Weights of a small transformer language model.
Size: 13 layers, 4 heads of 128, MLP 1536 GeGLU, vocabulary 9770, 49.4M parameters.
Each number is 128 + 32 x the weight over its row's rms, rounded and kept within 0 to 255. Layers, rows and columns count from 0. Numbers have three digits each. The size before them is the row's rms in percent of the matrix's.

# layer 4 attention query, 512x512, rms 0.0213, rows 179-255, columns 0-63
089:079123164105125116079167185103142058140107127132122115162186101131159045128168150139150104096142098161165109095174142110151145141083085146094123096120101137152117173126126147188143158106115136
091:098117116140062112109130152136160147122131089081153144085101152103133128147155102134143157106129120183096048175153128120164094065155182105127130061146142113094103138120155111114167155197193125
092:140132179091142146131127127115174119030103094200064105195175158121128141158080105106078132113144151049070101142104130132121163149117113182109157162191173150119099119118142093122147137121115113
091:116079177129140143158132077105128157166125089117090178184095149147116191156152131129151149109119107177125141149167118087131157132163144107107145132144191128134145138105109148123131112076139150
091:164156141124160117137138088154135127064155143103142155126090113147127118165153070071049159140132159153139150137166172079157090101100135127119155147149092103149166142142207119128074152112103129
090:125103106136071097084098130109058081202096082168140129169145138186154112069117101147127136148150103081151113085109122106138146145140111138190144145178094112106159122100115136159153089126151114
085:126194173151086110178126077131127167135100182141117106119125138171149148128175176088116113182117169064144143137131102100104127116119161154150108186145126068128108134153116079039112109070151148
094:105163122214159070123072188133137193121139142123165173172136142199088150188129160122136166082127178118153122125141123091125097136100099085141144083137083146221125100152137113185133126172193095
092:098112146100134113123137126100125115184079135151113145201096139115112168122074161177119119102106120097128108122189143105127185095138078085108195159074139165139136082158184125085167132177094161
093:120129154109156138135139107078121097170177151168154124105091133155135099133182084075158080095151131155143132129163141111160132095131154104119116166086114100108113131131138165133137104154137126
095:086145124170075160115119130111077130145100159073095045051095113192176122136115162142129121140141148107154122150156107214095177083100179160135120140179096132099123146144129084105098084104112185
090:114147089141131178175102145092116101098132119106179175129125129150142173136160108132171093070181134193144144095173148165133163139090137082114147107178166101144158151155111147140128081160154148
092:131110189082133135108116135169186115094093117112111132075130081186138102152097167097148147146102097116178139097157108170142095126140066120116105137155131107039114165127138090131135130151111067
093:103111104110161147187128190087144083086135115093115113118123056175138101155115139134153120185110152102103166177118115070133136166127109130147115129099128137180237140123152121115113161112159090
090:125134076167183135120144137070133137106181094107213183132163113154127077182164150084098155088099167112108176148121134083162151063125207129112176108140094155158152108116127142139116046116175098
091:074120093164187185107129097156179130098078162154176101155093110118119125087168140153115176083105172154154125105155140121161100196123128116160104109096190130155125091176100172163108118128117152
096:108158108142113130106106159084129154135126113160135152067107119116089122109101140198150107062110117139092153135107111097128131099131113108093149153129102102255182106175156096077142117103068130
087:171134135083100090136128119125060189140148131167140066128106078179131182117167104137099100174133124136118131160060130146102110138144185134051092143177255111119132104158151104153056140095137116
096:111145075181196114100126090095087155088155119130171119136135126090134185153083114124153126157162130125148080081122180045087167085140126116152152178172122102152070106144117093061152159139084058
095:122136143142184109140109115106132109118158107122087173138184130185144142139110232083130090116172126136114102120130140085156193167100154166092141166137112204147169140137098122125117116121201104
093:130137153074190091117177116175123096156083142123123139157108123151108132126073118126133185139108118135202152139100125159125109103110089135165192121104101131137111144117160107160115112182119082
092:132144127137074155098056135141106158190149087100156119149140129124076191032076104183153119123161087080102181176078207124146209134112191131135139083143109166137114099134129077080182143209103149
093:109093120163079121095094082087101159086128149137098144090082102093095080144106148155140092129107103116140170064189088068103097093137094141109022120140116108109194184192109172155075111164183104
092:145149021061138100125116066078077163159115105099173136091127111169088131168085105138187142117096097130160106062129077193140145121111085131152135114146063095127176096150112115115128138129124154
097:169121151115130115107132136121133098176127072189117090157140079073150125130085154062132160163116104116133130193136093165126162135134146122172139130178111107121085155140061084090118124135091165
088:108178155100128161129142165189146097081123143103111096094073170142115161137133121126171171168038149139166150109123169116122081139117124123127097154116125113100179134086153139169119131159135119
092:068162102098053125121111115152131094127132122100140101175070093078153103101109115129205155165129111133143080132134137121120084128097166126136114167156151111193079083146087122149141144113105104
098:145161147149137142143066112072113148189143081172154144059113091130142127173143089109121111138136158175157146149153113140107082112151121096155151074158134087137153163176129094115135077130093122
096:205127157125116126120141142125146121145095133168184104125094095154109077124136180098116108113166162129106205127173172221125124159096136130161104151162100164098147064124149158108095165121155088
096:131157126153177155102098098165146049124085116149120181115120143117163177117106118165131149153176093192188120153114118099142102155121137176162088172138137170083108124087113125110121042174140201
091:154140125060076158128091143116130152139161144131177166165092160096117133087077206166108109145062140065170124144135142155151115139118119125106125119128153112127141166131133146125163138119103118
091:135123179128130114135104131147149058153102219167176136146138124130116128085122103124119147110140167124072180093187098152095159112135078085175158125149173161126129140108169084154174171066120158
095:136138117091159080126106094133109138132101164102138146189185181182121075150105117106138188122143146104118187158113117167142140077123100103094105168157143067115066131175155129150122099107138113
089:087155121170161124169107107108056149140118173106079142052054147070169129168110144142112113086166117136100072098085123095143122049105178144143130112126162137152159121110121162102109156184110149
092:112103143188062133157083107092143138123147126189098123130215145118102146137082098131119167071102161108094145136111113095128128175112107139172134139094116090136116087127167113098124095133123083
091:078199145100169118113145101088175161168150110091207133132164121140108146099080183147141126097083108146090205156124078121143117102099091090120150169138129095065093131136136134154155128184139129
092:128139149103160083119128184134124121158116110124174079148187191130113102103120151096102120109108122150105126084102108103157131059153132119144143126151154162170087122058137069144111142155131153
095:163123107111159134131144118154167102183099166134163157109163153141116120174110149124175124164138125147162114173092076114163144130125111085111157102154137092032122095138124083136160093138189154
094:158093168146156170086144160112142114121073103071167138171140136085110106184119173115116108143154143147053203141140194084144162137178155119118062167161055134130162124162105112182173096076171107
096:085086076088151159104140118154168081174128128119133149114159141123095126090161074116157062091138100110117085091139101071071125179136180100106157073107147184116104152095198112116092102090159144
091:113139134108158139118127143147105122081163105168103136117058097157127137099138137084126130096132131109173191123087079165117160137095084152069078123152151083052165153149189128173072148099102034
091:123114066141085127082112149101141101170107160192148127131087125159097192109137109123148120111176121135128137097148179133104156070057137099121160173087134144086136138120129122161117165143135122
097:211173126105116185145130109164156151111118140080066115129120105163159175109133142155138100125194160108126145076114110141117138094183098068153184168155122088149084131105053142073149064132118145
098:144120078127091090129136142149145114156099141157145089142105139165115180121176165104110137142160080150072169134127164144127117126152184158062078126146157116177172175147083173139175143146082124
091:090164124165174096113114183127142172120168071128098082114072090155113152102148150109116105149137118163117103135094087116166142119173127133139096133130124138147115115112123138126209140145092152
093:134128144106159130166099128151083191165133137137127106142149143089114152180104079149112124116124106072083167101135113146124093109132131105111136139102137167147100183170101148148080148128101115
095:122125101127099132170121134119118159097174110180178123156069103126153133146098135155187185110094083158117089142131092187085140112133106103111128137136086113071134089092096144072122114149142176
095:104119154141081083105124062095139108139156167099102145091131113157135111153146178133110093114096078167103189142166146138112067112123139122134089091124108105072102172113109142160042080149147089
094:140139161100176139116138070150130123184081178156159114114083132108106150142119119174158145158164168098208156134066100147075131129091115101109141112087167111159127113122151107172095161092107150
090:100148161100088207175136106112143144107142112166145095158116110168098079149120164100170139100176126183100109109196119151153082060106100144097125138124139107162163160115072180130147167100101143
090:089165125157101154133068072124104140134128077148091097137077104159118156069145112185130127117053099085150080121146150104112115135115078109076076172090121114111102129170172061148134116144193137
093:151071114180115150119135139169118101110088129167159076123137141074085148120130115139132142188158143188121136113116144106126173133139119164074105103149167109130102117093206221151150136139093114
093:146118100136133185127098141160146141069112155154124018093109108126122123081121072098171195088138126133138154129142131130153131111073149122136155123117127143121106178101180152161121132138143122
086:155153156159133134096091073148104118157133097125092093123158095148136174166109155142130117135106134120133169101082099172095125176062080149150113117095110147114163133118150156120121148113164134
088:128172109097149066070129156125150117115192110139132129141088102166097080077096133066193104123127141151109069187078132155097125115090123145165081131181159143108107116073110152125134150133115177
092:188098176092175156137097130148157122161116133165078082149162185172127137036150143163122081114154163082050148148167160125123077185120200133130128132163101167141127075135125123152132158105136114
092:090110136156095072140143166144152165162115050109178190126161161131089152101161111148127136109091126149158069077097175093140096108141125154157189081157105138054114120137155113093147048192142130
092:163105136146144097131173111103124073179099153116115142191128069095158142117114100114122132131135120174120109124131096142174113136163125041139110151172118091196147112154130132165093136138135080
094:071104139142102090180083171130131157113127098148083119125124117153150144139105104129171123119124132097134138150125083067161114124144159178121136106088134159111102144126107103116121191116112115
093:137087192074098168159127122160135092133111125075105129118153126113076140131139147125118127175137122164111134131151178173109049041101161204073172136117074153127148147101138209133171164087102170
092:105095183115141119114068133107189141118141106124145108152191123080139080130108063164026074105173139127150173124133144144084103096101164128163139126124125140086103155118154092153166154139152071
091:164095034122121161078073108149141135177122111087093123089132128162129098168182150105096128127139102149139207097144118120108168157178093114122103122152137049117111104135153135140140125111149171
092:132160137124134138113135218103123121193131130202104120106101101107112104112117131163058161139141065145110104173104090134161106123114113140133112153105135183129061121125135124127120159149125208
092:111124086099118154107141171112118121102185157101102161122125141128146113115085169133176138092181086101106156131087156096131122080118136141129096105092084095140139155167122116133132176076126110
090:169055118087119102142117182195102117138167085126135119134113160136153113078113179104110113127131147147192116204114175111162114111146086081082112078089106215149105131118140088131212139181150064
095:160103123065143167116111062142109208114122122093072151155156102113144107127077137155119142093142127133141126110098161072077155094192089095095140210150173196167098139105121054104116139093105147
092:145144048151135144097107127160159105146087131082106017132135118127167050125144164179148074153177138165112122132174151154112111098100145083073181120132127114077076202093107081144156127129089140
095:095094092083177146106102125126145140044150161174146114124099187167145111177107146120176113184123160064147126116153155131150186067106123080167125119130128121073133144168131164116090115195163152
098:119138190086156197166194095148133122090095129106151106143100108117068143140150098139079079117121144115114088152145087082136122118119182146122114095107137150127131141114140137127156116129119166
096:131144066073098131115146125131173112079166105116131118101116169186173163164175159115098120135141136100135103110064129115112150133070163144159142127091139086168123121144152111117087166118054096
097:091088129078062139138135153163044124100128151180133164159115067118107098155150170105087116188159110093108146116150142177129191097109136138113126074139136091076139186145138101172163113137171081
095:107130125130104131121176184102149133030112188075121126164171111084087076201148154160163093118091101146134166119175167108094133137157120168130164122152155204138115095124144123106175140159159122
096:082128150100148102129113137116064207145145106078169126081118138127070145108079122108121103125116093108143142099128031109157126113155130148081121109160112109111113119106140119135107124170117090
096:112107068107124095164077158108151159136149121139110125170086154129107197095176147175095130184118114182088106139171152074180164090179119134072090085087173158167158134079129096142103128107088138
091:134110177129077183135108122118137111170133175119169114111156081143090142109077059155137075074102092110120174122119075124098102127089116149068116084110179093120105119153116104121122146189140095
092:071085211109096175177081112093166104121172163195159141157135133142131094154131115153142143089114121120091131122085138128132146162108144158094100158114157098139120123152064110143137143149138121
094:127171096062063108162112095088132129161137128143103100130166133073102169116083118144102097145095114144095100099090111137106138111162135156112110139083117123130135146177141141095085138149168139
# layer 4 attention key, 512x512, rms 0.0214, rows 179-255, columns 0-63
089:125146114114171151112083096151114135132099125120096113133079115148112148052126113104142145167137124112156203147105141155093169070180156141078079131110160124134176146136113133086084176148115138
097:133170207105154169101103087083112099124114156111079140120119089151154095133139166123127109128109115130105179157124166183136132121121132141139122131158161119158097099133096131098071115059046142
089:110076071135136136112148150121106075129136140112163207080050132162087074153144102160144144127155077160207128078118161125116090122148091130101094084058101109119172130116163185167122159148170081
090:176133090143123114125121150192141113116101139157071115067182211134119112159132120150140138158134150104162133142081135181107085111159088148132106118134110131105126078139059062101112132146050154
090:140168097126120128131167161168134183159134170119131146187165149082077153105142105173090114109137191125147103129118127124147132137132124124201113094116179124093042165149063138118138066092095164
088:072132170160127153155165209141176181075167082138112130112134131117111161143128140143105100106133055098093131145112098144184117150103161164077137090103168149189072141127164117112067120163128164
086:158101083125156139122172106159129156197105116086171123144123159118099162120101125151144127070152114163073127193132135121115119092087097171109116024088169142099108098126118175147079167124126088
094:133111122113114106134131101139097128148135072157064091108127163122197107124094142132068053136139151138131132134127097224104125142100215137132142127130196077122075119121085091113133131138016180
096:173122147092148167107064122121121164087172099088151110122111174136238116128134117074083141107110123180104111190084117160146135154133178159092121143168142119151096139127083061111117142087108178
092:124162136169163124094127127163142096133117128112146180145143081097168151130050135131163108145107178047094115134041132200155126126083120095115166171122089136162152123160080073101091159135104150
095:150114109056106046156182095176166081177131106105173160093091100096084146145143102088180062103116094126127112108127139052128110103155102033183107177111143098081078152114139159142134102128146134
090:132074175166125138141169157164112112171124100128124141117162122156141131099109117080074091175062194115139156153075133105126201150098095139127192126093138132081130115131124042125168175105143132
092:131154142150120146080145207147105133169070183119216104173111090083087104141117115164115072091103140160135135120134135115130084143145131166147099092161130106170112155132189102127112170147077134
097:202158144081104053157088114202101153135170101144111159161142103099172097139157170157104088123184133118114098141120133128130169140177190207141157109183181155048068105120117156136134084100083199
090:146117177147097104101128116166113152148144113116063118132101115146196126140150132143147118139135075134109140154083151178131195147152133138132173124077211101081116080057078136118133156098149181
093:180162107089112143113038098093109146094107098090062182105089091109169163147050080132150177171129138085104115163113130114127138107128150160137132131158123143081138125124107072184098118103117121
096:097172103097167103130133152137123134173189097131166142176142177098106106086149100096134114203139148113118115104168062077143111156129134116107152149108177101110171134116117126114173136112152120
086:164146110158149131160102145169095104141142129051115171086103147126159114095115141088112089140085131147117179086154082132150115066120115138160056086154125096136177188085103147129089156157128109
093:145094181139132142089158109185146152139160107092162142157084103153039073138139156185070140142078124113152165142136153136110107135129150136144089162073167117108174123138179143164151078175163118
095:105120132156095162096131125166113162158096093200121116061104142121117090106148102162096083131109128136150109102124121140118099109117082154064114092114176096100146101137142114143144129152160139
096:161132167112115149148091190138152156157146088106102132104117200114170184179163140142105154180137094105091115183154160099103151127179171120116057142115119110143138148087084165111140127106099105
090:054107053160138072103137169041075058193153126114144110118108162147124068162190155086129112159156102156102176075160135146114114130137101073085177145147131134131157161120107133175089144195179095
097:159173175112126128140133132116141124129145137119129102149172128188188141144107171140146162107155151110089058148136153194149157115128178140157175036134164124148101123110178110078191144121075207
093:143202169157162143120205119141113091117179160146062124119147168087191190132138113131062126141137115110153098175091148133143136210151145141163133172140195205097051094169085178082139187037164153
097:075078147190136101087183103065115140115119125066164111099119146133049182139157099140142129120116128161152163058132174118105118113129102148108091170036158141099201104119146127197162103093155107
089:143123118129145127125059107092174181118175142175050117133146102110171132126118128116105137123161125082062076190078106141114195149203125135112160091160157177144103111115086115078120168161091188
092:130049097149122094071174178117093090144127177067126192143134157100130113133126121110128161151135118126126162122142126108136130148128120155178072144096156150102145165152115100123126108158099082
097:145112081145085059111167183103165085137157166111091173108205155133143177113090180123127061145156142148166139142167133132117120150128151132146148142134159158133177151119126158096141154130164156
096:073181107135149100126125152093098155120178114125138181129103114127114207133089140165131075090076108098169087156103157096145162117147159139170103124138105101161136109132149123177110123126154096
098:125093179120096141143169134087101152089121104121161105102125133187090158122111092119134111186116049105127130120162068106126043166126110132147129119113070114160114156150114104139165210084125120
087:098083121161159138120134075122102093122130130137110061152159118100096128179128102186156143118166132074145163092135135156117173141100157107090099193093118149164097157140139058091134107129152134
090:156149134142158130201132105118089158122091090119111119107185095136162088130137145104076121166116094110146118159121165174114074129123118170125074109107104156079106125116127108137093109160164106
100:142174120155131143122131153162110152149155095116103076097165166131157119082145159144086115135124107130152124166107125117150113154167150049211130096171158123126137032069149131120127156130134186
089:173088237088102129096128085124188119110111131143132126156109090197154103131169082080061148154155167109133110149150192154040170110170209128158127109116138129130154160129078133170127134096151110
092:149130099115164114130147191149101161112102109159116073187125136110177128108173135135094133126144165138106152154124099094135085114128201088134160134165125149114091142143105140100035172147117152
094:136125174164110138148088145126101184145129137128063087119148088102201187172152193144115151133192077138187095123112115176137144129128122117172116122108131121174123074122149138074167151090097101
094:096154077084084120129118146159126113100081061078127116119098108165106104201160165134132145114132126094154109143152145094087099116156126138118089145110105136104175133157187137124100122086102033
095:157102103115114110106121158129068157100136140126112138165085086127120120131141106091115166076104145162123154119159150169136146173132179161105139147177124171129118119105171097169131125126111149
097:164165172123100121161112079131087166150195119183088178144129123136138173108107114147184132111146121108119118107099097181135097128078136228138147084146158101133134134116111194016114137130024144
095:166148113097152139101150138080109194108108108109149114142122145131169125110135105109126174176163125159129130130111108128148175126119153174116128138148139191148116045119022139092128144164129150
091:116148129164114123095098132055204138069192143126123136153204195126173156129097150156088110146133129109135096136146144154158144116121233136160134129088140159133120101137101097039158131109126138
090:123128197154129139100130142069157130124070110078113158116204140082133099129108179099075106117141138130132136155107129180078174146137123068079159144139104174144088140112124074136084147140132176
099:070070141171130108094205097081130127126173167143101138115099073141079163133152073074154098130059146191150082065136115105104129169086093176130118155062079160107158128106161147219145126096159091
101:148142136079080137130092124100134151146126082097083134138136115085147097082083161101076163115117186123147117119143172133142143082133164106138144101150124109121058155144127116089124127094092219
091:139158121142066173181137113099118097133138105112094134146141139123127107161076184159148141093169137122085097127144121142174109112190117106132117154109157111144141131208168106107114094098132105
096:111122109182188122104189123104143070136100132127152161125111129113064120070129118131124145133132180149150133132181114141112125100183079118103093123155155114099200156122157182159157112192191126
096:111118117139124093112158109105143111121116143099163111101130111127073153109118120103160124156111113090163150120161147062139085157115069144089143132148087089136153169150159115176148131188145063
094:147146103095162184154097133138158130151146117132105092115166054118160135084096101139165115118157147160150165208122148166161129141140157154190107112133149110113132134117065089063075146107069086
093:145107115093145091132143143162104191056148125128123157128147132095094093111132079168075064052137172137097157135192112096066109136115134147153090161138092191149110124102139155146118155144143149
095:143139161099122120078082106197141127132085101120146152164120148156188128123109148117096131128123178128121126158071173149095165136098143188130119115090139173090094166133120108108137128149040161
090:132105165128107119091160101174145143127085168103099108141172126081201149138135141105122089162164121090181197166097104169124126149124177142137161085122134180105091112145069116161123140067141111
095:164184101144127183134069182088138130136110067123096096138116195158181109141135094168105107142135150109078163182104109174061107117084157136110119171117124135120142069094131055067106056139046147
089:080144173192140091156135149111137100132092143128112151147125165111131162116135140126075123169146101131179107139122141156109112185109081085185146124129120115199126165138164119192143126156095106
089:092144113098157157166127156161125134137093138170153131125150130180042123087123098156092138113169132137114118205177129083114127173141146156142113129137169117153141178195153138105115180177066105
092:087174120143187189211210111171111171096065159108163152114053143113059144133201125133111141112120165086141084075147107148116074105158081116107106059108091084175080154177134131102157099132123170
093:090135106138090075136182142079169063112128143085154207139145118156059107150092091150168153145116170101154133100172147136115115149156125150129136108119097153106165109131125132139104119124226059
095:148160117075115088137143138099138117145220127130072114169139151046153091102128136121112092133153132113118168156164101110136166141095115151085225183122107140139157105080127135127132180067112127
095:162128106141127184110099154087128155090100099142115142130174109160173131114154150148160112176121200097151175141123113219096145112092174137137158094152166126164128150122136137111173142086080185
096:069107158130189107116178144107081127129119071102173127119091123094096154089127130170162135158117128080162092050131187130108137116102079064096153170174123164095146145161152155122142134137169089
094:137097134112150075075153188118156090141111128153151118163140134075206155074097112144156108106151121132072130159128146126126123189116154168130124141129152201102106176123140109092089143147111198
092:131101128185113122141183197082118095123189102105180179122088084200115081094168141189192142124139094169118126134096080122188120185107154132133121132110118152104111151120127185122151113114076112
094:176196143124157106156157106116085166198093102187041135122116121074131153077050160131111104145127096086058049070131127214080058080112177103151154140164161184130082122144047150089121124104156137
096:105142130171156135134138118113174094100000094044137119103128102166116137148128128129200102139159139159168089117216074106118146104170101113155117118101122124143172136126149116174128120177149063
090:111088117145129133073204122177146099145137107096131174155135139150075103125167147103140118084099125167182165086148143132161155093103166074130122194126128101191168137136083137113130098135179051
090:093155103191086128128104108084074149076068202093118179143133118111089106101141149179169107109133094108098125093151068211130097118138141113178099090177073067099145132132163150163132083095145138
093:186109201129109111154125111128121096150036162155174086119143145145115171176153100132136154171152134161163115156183090126152131066100140166100151128091132088147142125085120149109158153134154092
090:121110117139113097095125145184157098105105151087136117154092147093070115153133086175172057118139155089156206066100149099153126147133092092158105152071104156156176119145166132158134119114165049
093:172105136152109099137097161116114104145117060112146146143113105152081157146091133139117101117147055117123125066085118079153079144136157129181101082115113125092139102144108103089156125104083094
099:125151134118108137080142127075135126125166077145131106170124165138053086140151151119120146154174183149127144120119130129106134119079078183131140171127161117132155130106120120165158157121162074
091:086138149173141127112121156099136153148108168123152209124127037114102107095140125121091144089085115146189095140158136123097133156165116097144127141191100149134163141122150134121104121118171162
097:140137141157188174134079161083227143130148155126125116132135139113108105141157124115132113100193126196152158102129183100170119163128116159102127169125130134198147057118121107110131116105103193
094:156171112055145155077074076176119112172170076168167178177127143185158131124075155157174176097202110151126079180067105147125113100145162149156095120126155110105129153089158111063119162124119124
096:141129171128069080127151103112116110131213101162096135172129149095198125080101138130131184124190085138127128152144183114109150137108116106102112127156207187107108102057085158087154121142147152
092:148164117129085151140082100128137092106126115088153110084197098058196113126133134180113108129164135067146143171098130161100059150097175142143164123144105107113056111136090146088139090093119190
095:082102198111122082094186151149125154122091124112135129144089135144112119072119129129143129174129084131131064106135146106136124173177107128086141103133135139112154148149107102136092126103078157
089:133166096127169098121105134151109159175138098068156083137128117108159124138148112123106138161091186108182140207139099139184165099127160146146111095100090107114121137031102152153147138136099116
092:098120144115151122087104174186115130115247126112148123144128058134179139095147112140135194172124123113103167115181088114221109159122107110109116120188142221100138103090114129119139166127141088
# layer 4 attention value, 512x512, rms 0.0267, rows 128-157, columns 0-63
100:194090164116146187105101165142089105092132116166110144124111148162093152113054156049064127113174125136058050136096072129208121127137160162158113153139120133093162167079133112074188104091133143
093:140134107066097120152128143108133118116094121111089078079061066136116161159067123130151180116099155124138129149125127182102119107112095143154162126090136126170159176143159095168132152045116121
101:155149106137114153111106118107129139136108092121065162115182114124124117065121107186094157169154192130163184118139125146125145129160131129097104167121107155123144147132053110136140092133131132
097:171125142119082133108110156151101167163110107113106083149166139112092098126137136143095151189154134124077098139150115143171112161115144115154104175165098199105176164059154121182126088168120083
099:075126149062167111142097121140160102103133140133162111175217151164113070120156101085138117141068140092140138135151144170131137141069091102129208152133124128073095209134123077142146135119138109
093:091177183181135098175103128134142073182119121142110180158074138147151145116122145118190111095075134171126164126156146131133127115050110145107142135112138106142151155132205168101128136111120143
094:137121122136105125121106139087132150117145060137177166093153115132137130152169114160134128155069164101157085171121103182155133103121176153119157128192125098070142096192079131120136089154064155
097:149132135156109087109105090104128121130088152149165193105139138091163170107128132111101159115128162112089131089130160205135126160151141183093104172121093147168075131168104162143121049127156134
102:140130170148171117090168123096149065153107083141135112110138110181109158167135105073151057113139100129164162131088136137093132116096173153130140142112138104152137094117091154103147126114121101
093:074166159128152116154155128138142104141200091127087171177056203089126158111148122153152112053109142156159133118141152098167107068022127145074119064083153191150135103153097159124098158144157129
099:186096105162108183088091106124113088187130155174155162144156152127149079075120104095115171161126172119101052121125129122141119126079177136123144153060120101124113127071168089105096117142124179
093:119134119088058146124166111168130142098108148146136058166132155104096076140121094138134209188091163111151144137160048121123114175157142181156076182150102146116110200127119130137172151098154136
095:114112121202081163092108127103172128081115135093113114127139131164138116152126160141104085165140122157121075131116142119199122153137078055133167105097162141154123118162062092105079100124152144
096:179093153182086154125095163113145174118096129136124081103108125131160074120158121071056113155189136197143120122137157218060152123100175137155144142181098144100120168126104132169153159152142093
100:087146146175161132154135135081138080140070142114153129120212077131124063113188093096097148160115158152111111160157129124130139190128173134123119177122112152183152120081095089151163098150116051
097:145126130156118127149121084116147113160151121128108108135095060163150144147131146139077128176098080115173196131082137139110142129076134086149159121058096129206129123104079131107157084117136179
097:147114139202142159125129076090169096086137066127080139150120181141148183141145072120101076111119119087108101127185126101095110110064120133159194233103126075149109164100049159135113054131166139
098:147087135174178138154135181128152142094076126144143144136151123132125114084150148114125158127130112115144114113140121125067129118156144134092085166174152163144156126178090107149111081139117063
096:111139114146168162112159155153184091117135136158157115149067157110181158115150112109133172072131108070152120135118141148076112124075165163117114154166125127167118126156128157113121095128122097
101:136057120096145053135030135135123198121141125118111132221074078134123116087121126144134135158098149172121179163073112184179074133162142148153125083146080080141117134130125151104152093111142171
097:092109204121144123156124151126120123173125107168151153160129127095103118063164147108077059152083089151088123109166087136070118141171104097076155134098087149129098142079160096114087091127156120
098:078080165173119102129159153147163110111150170183097144120068143123124065126132151173081153146182146112067137158153111116136074140182094135166135139080137087151114180067132103134116163109148183
098:123104096120121144060154156155074138157151108147118156151120151120171131156097112151163174124109119124106126062173212114161087132161105100128151092148118135116095083175120141071132098173140117
091:096135155066081138082091149139114148144118111127098128122148175184157200114143093127070147123069122158074185122135117153108149128143130201152154082124135144134060169155124086117124105153130153
106:130139110144084097184129087110155150115105208094128147125073161142158111142085151150125137075126200116118196153160176164123116091092156125158069105148118069144079147130168105155095160133125101
101:135143124113146119199085156093180080123108097143096061144158098090125080082198205135128180172123107124083199128141061143144129108112118108078085165134135111090173151138165146186153114147168108
096:123124066084152105121093066118112084110133152128113081164169116153127141199158151100206125100114099099194081122145175109135162107143135076134174119067192104127154090138165132125092148111094093
097:118136106121072088090147172113121091101081134149106103126168095100119129119155100107102129138138132157147147076110121136071123168134121130068026104164085128091110089102117162139113112130120095
100:118072142115156126136159113141107099148118137120184109128140127143128164095160114096129118071092145189084084152072140164151168119115121120113144128147159083187156123174175152083049097130109110
098:068140098207153095158178131102183117098114164095088111113102130065127131136243213162157164181080092091124136138114123139096120144151092115117181112153126070158154117131085113137142156140123092
# layer 4 attention output (transposed), 512x512, rms 0.0426, rows 128-157, columns 0-63
097:096096127157104182119132127124166133042110117104072139137140146103002099119126090069136155199130181148087106136113117106134131166149114157113078167143182158101161149106155081121133109098103131
090:091140132095126191148133119128110091055102163121086153117086127153149139125078145064165168145128124110107112149087151166106161090120098129124170193022104067174171131117125130112090136089165130
099:169134166176130104139131164127161177155091090109142161125108087149165125098172125159078150187197163126159117117183126099097137122119115099057152186108103185098091176179130107135118093111086195
096:118091119080120124096147176159127120144112085142063183147129121120159112076111126155091130101170140160100138155170106095143090100136159088099088162163145085134154163130088134130153126140130123
096:148117115071202145135132085147104143128131080127205093183169141105100071135098117120112157140124109115139166137091108149144091069167119083172149113146079162088068127095159167134159066123097123
086:166135152114153103144080137161148142149176167154101082085092111165080117189133196144127154110086099103178152107108095143147158169135104119141137153131130151160167182129095154068133137142134061
087:140091149143165164083199160107138148171162140134077104110102096085103127127174185130102113138103206102131132089128145144155170137163157133166119116171100125114095118096117170154117053123088217
095:106148115154158095182161109074155117135129131136179161139129167157168145079166091085103142135135138176105132119183104173146084105100089096113123150083117138140068126136137115177125098087102080
098:100115163105116084106156093123141119051161161118165066121119100130131125174144127144135121120159109140157134088084099088116165111125109165096125135110111087126131164125069135166097105191127168
090:140148130124190162163123156149137089129172145108095134141086129172146144142145172127147096074148061150150161132122138121136124170114132153131172103094153199202192129162107131093122148105181056
097:144105165149134164131077143132150097075121096141141119174114113162034141095095063096184145136122173086144123166132161172131165098154185103156136152128177139112110169120121114109148103095104122
087:132112088103075155127174108146137140089080095108116152170124143101073122114165112125132144178159135152150094195125151134096110131149131084126145162120098093119118146140171119115079140058060169
092:183153095106116154160152081143126120166105058110121151166213142125088112129197102110133185120111121154110097175110055144182072109192115124131143090143158093140108126149139215122126140129107127
091:108103163144148144161106145135109109156074163134121122118148111134212087116083100136080087141172137149192127139109125152082106047096133103130131179162075106108131134163029125118120138143141068
097:123136126149097122068156121158126106016137110122148158124137120081205117107219068148101153116183100179165132149162136125136157105112118150093126103114091132182151129160112067149133083169122089
090:155114111088218108105098141139149146211130120104136074155093127160178127157106149151170172110149115089144144080079167163147162116158154150127095149098134167103079081149127099126160111159141085
095:117137153124142116135128115166187100119071165150113181135140108134215116139238115133086094117166090103129110128087141115093135132119133141046176212128186159144114151166102088086159094094116052
094:169138122131102131067125157106112149109127162212129189116056125141146150107172141138102085119211119149165118093136134197096153106118136100172114120162130117144147119167092103038072109074163128
094:122154135141138103144109131169168105073105156160146154103090138204098156127198133152096117138138065138138132079106141121085147142074143122088160176111138139150134110120076113097123118047141113
096:132097113136179113162092153068150168128123162168145155131130115167050072082164120121156149174132213142149109103103096149126123180144091179105155185115105082124090194074105101141131076072077216
093:132096152139154108185173143090116135133166089123108209150142089106173151081132129090109087106133112111158127145178159134100084109144119094133112105143125130152116120169154101093118112125157158
095:097140176149117112163155107094130108113143090129074179141155132167069071124167035159120123134152133131137078143149167129128119098148076168094184117125140164124114192073159138137168137110115160
097:156095153099168144163069148145100106147103087114182185108131171143178131139035142119163152164126141135113145126173144074121125118121176045169154141100111123073100061179163136119115131120192100
089:096130130129091127107104134117148128216139149161086130065117113164189150122152122097104129127132141134116137143136128151109122104124137087150138143104064141087032168131157200136073095089136193
101:088133136136096087143177072099163112086134168107102184109135153117088148128187120109087135186145150118159095178114138160089135204101092145112163141122102161161076207109107113077126124117104141
096:136116091116133169131164111128077101178131095130085155129125122160136060076079165116154174084135133139151135148147112147151124087140119095168115132131137070200149178150091129087206130150158146
093:153135114127145067129124117134107099130137218113108043117067122149148153198146198122198135101130104143167128108092163151153177188116129109140141073101143139086179130101124127087088166116093019
094:126146098213083110095162119123136130139182119128160110120065100181255151112092189177165133117126047146082098104168137138113132159096137100102116072101127106103070120088167094163083116063115117
099:095094154099141136133107188148118136152093159128114104142131129080082149121224122065127123132112192121118160098024168118164190193115153153082103106113105170192161156157143146094082180129144137
094:143165140119156088129210125109139133165134113135148161149150063125172138087234115136140104152141055072108124138106136142158095098145160143156145155147116110159116128142107109110157144113092165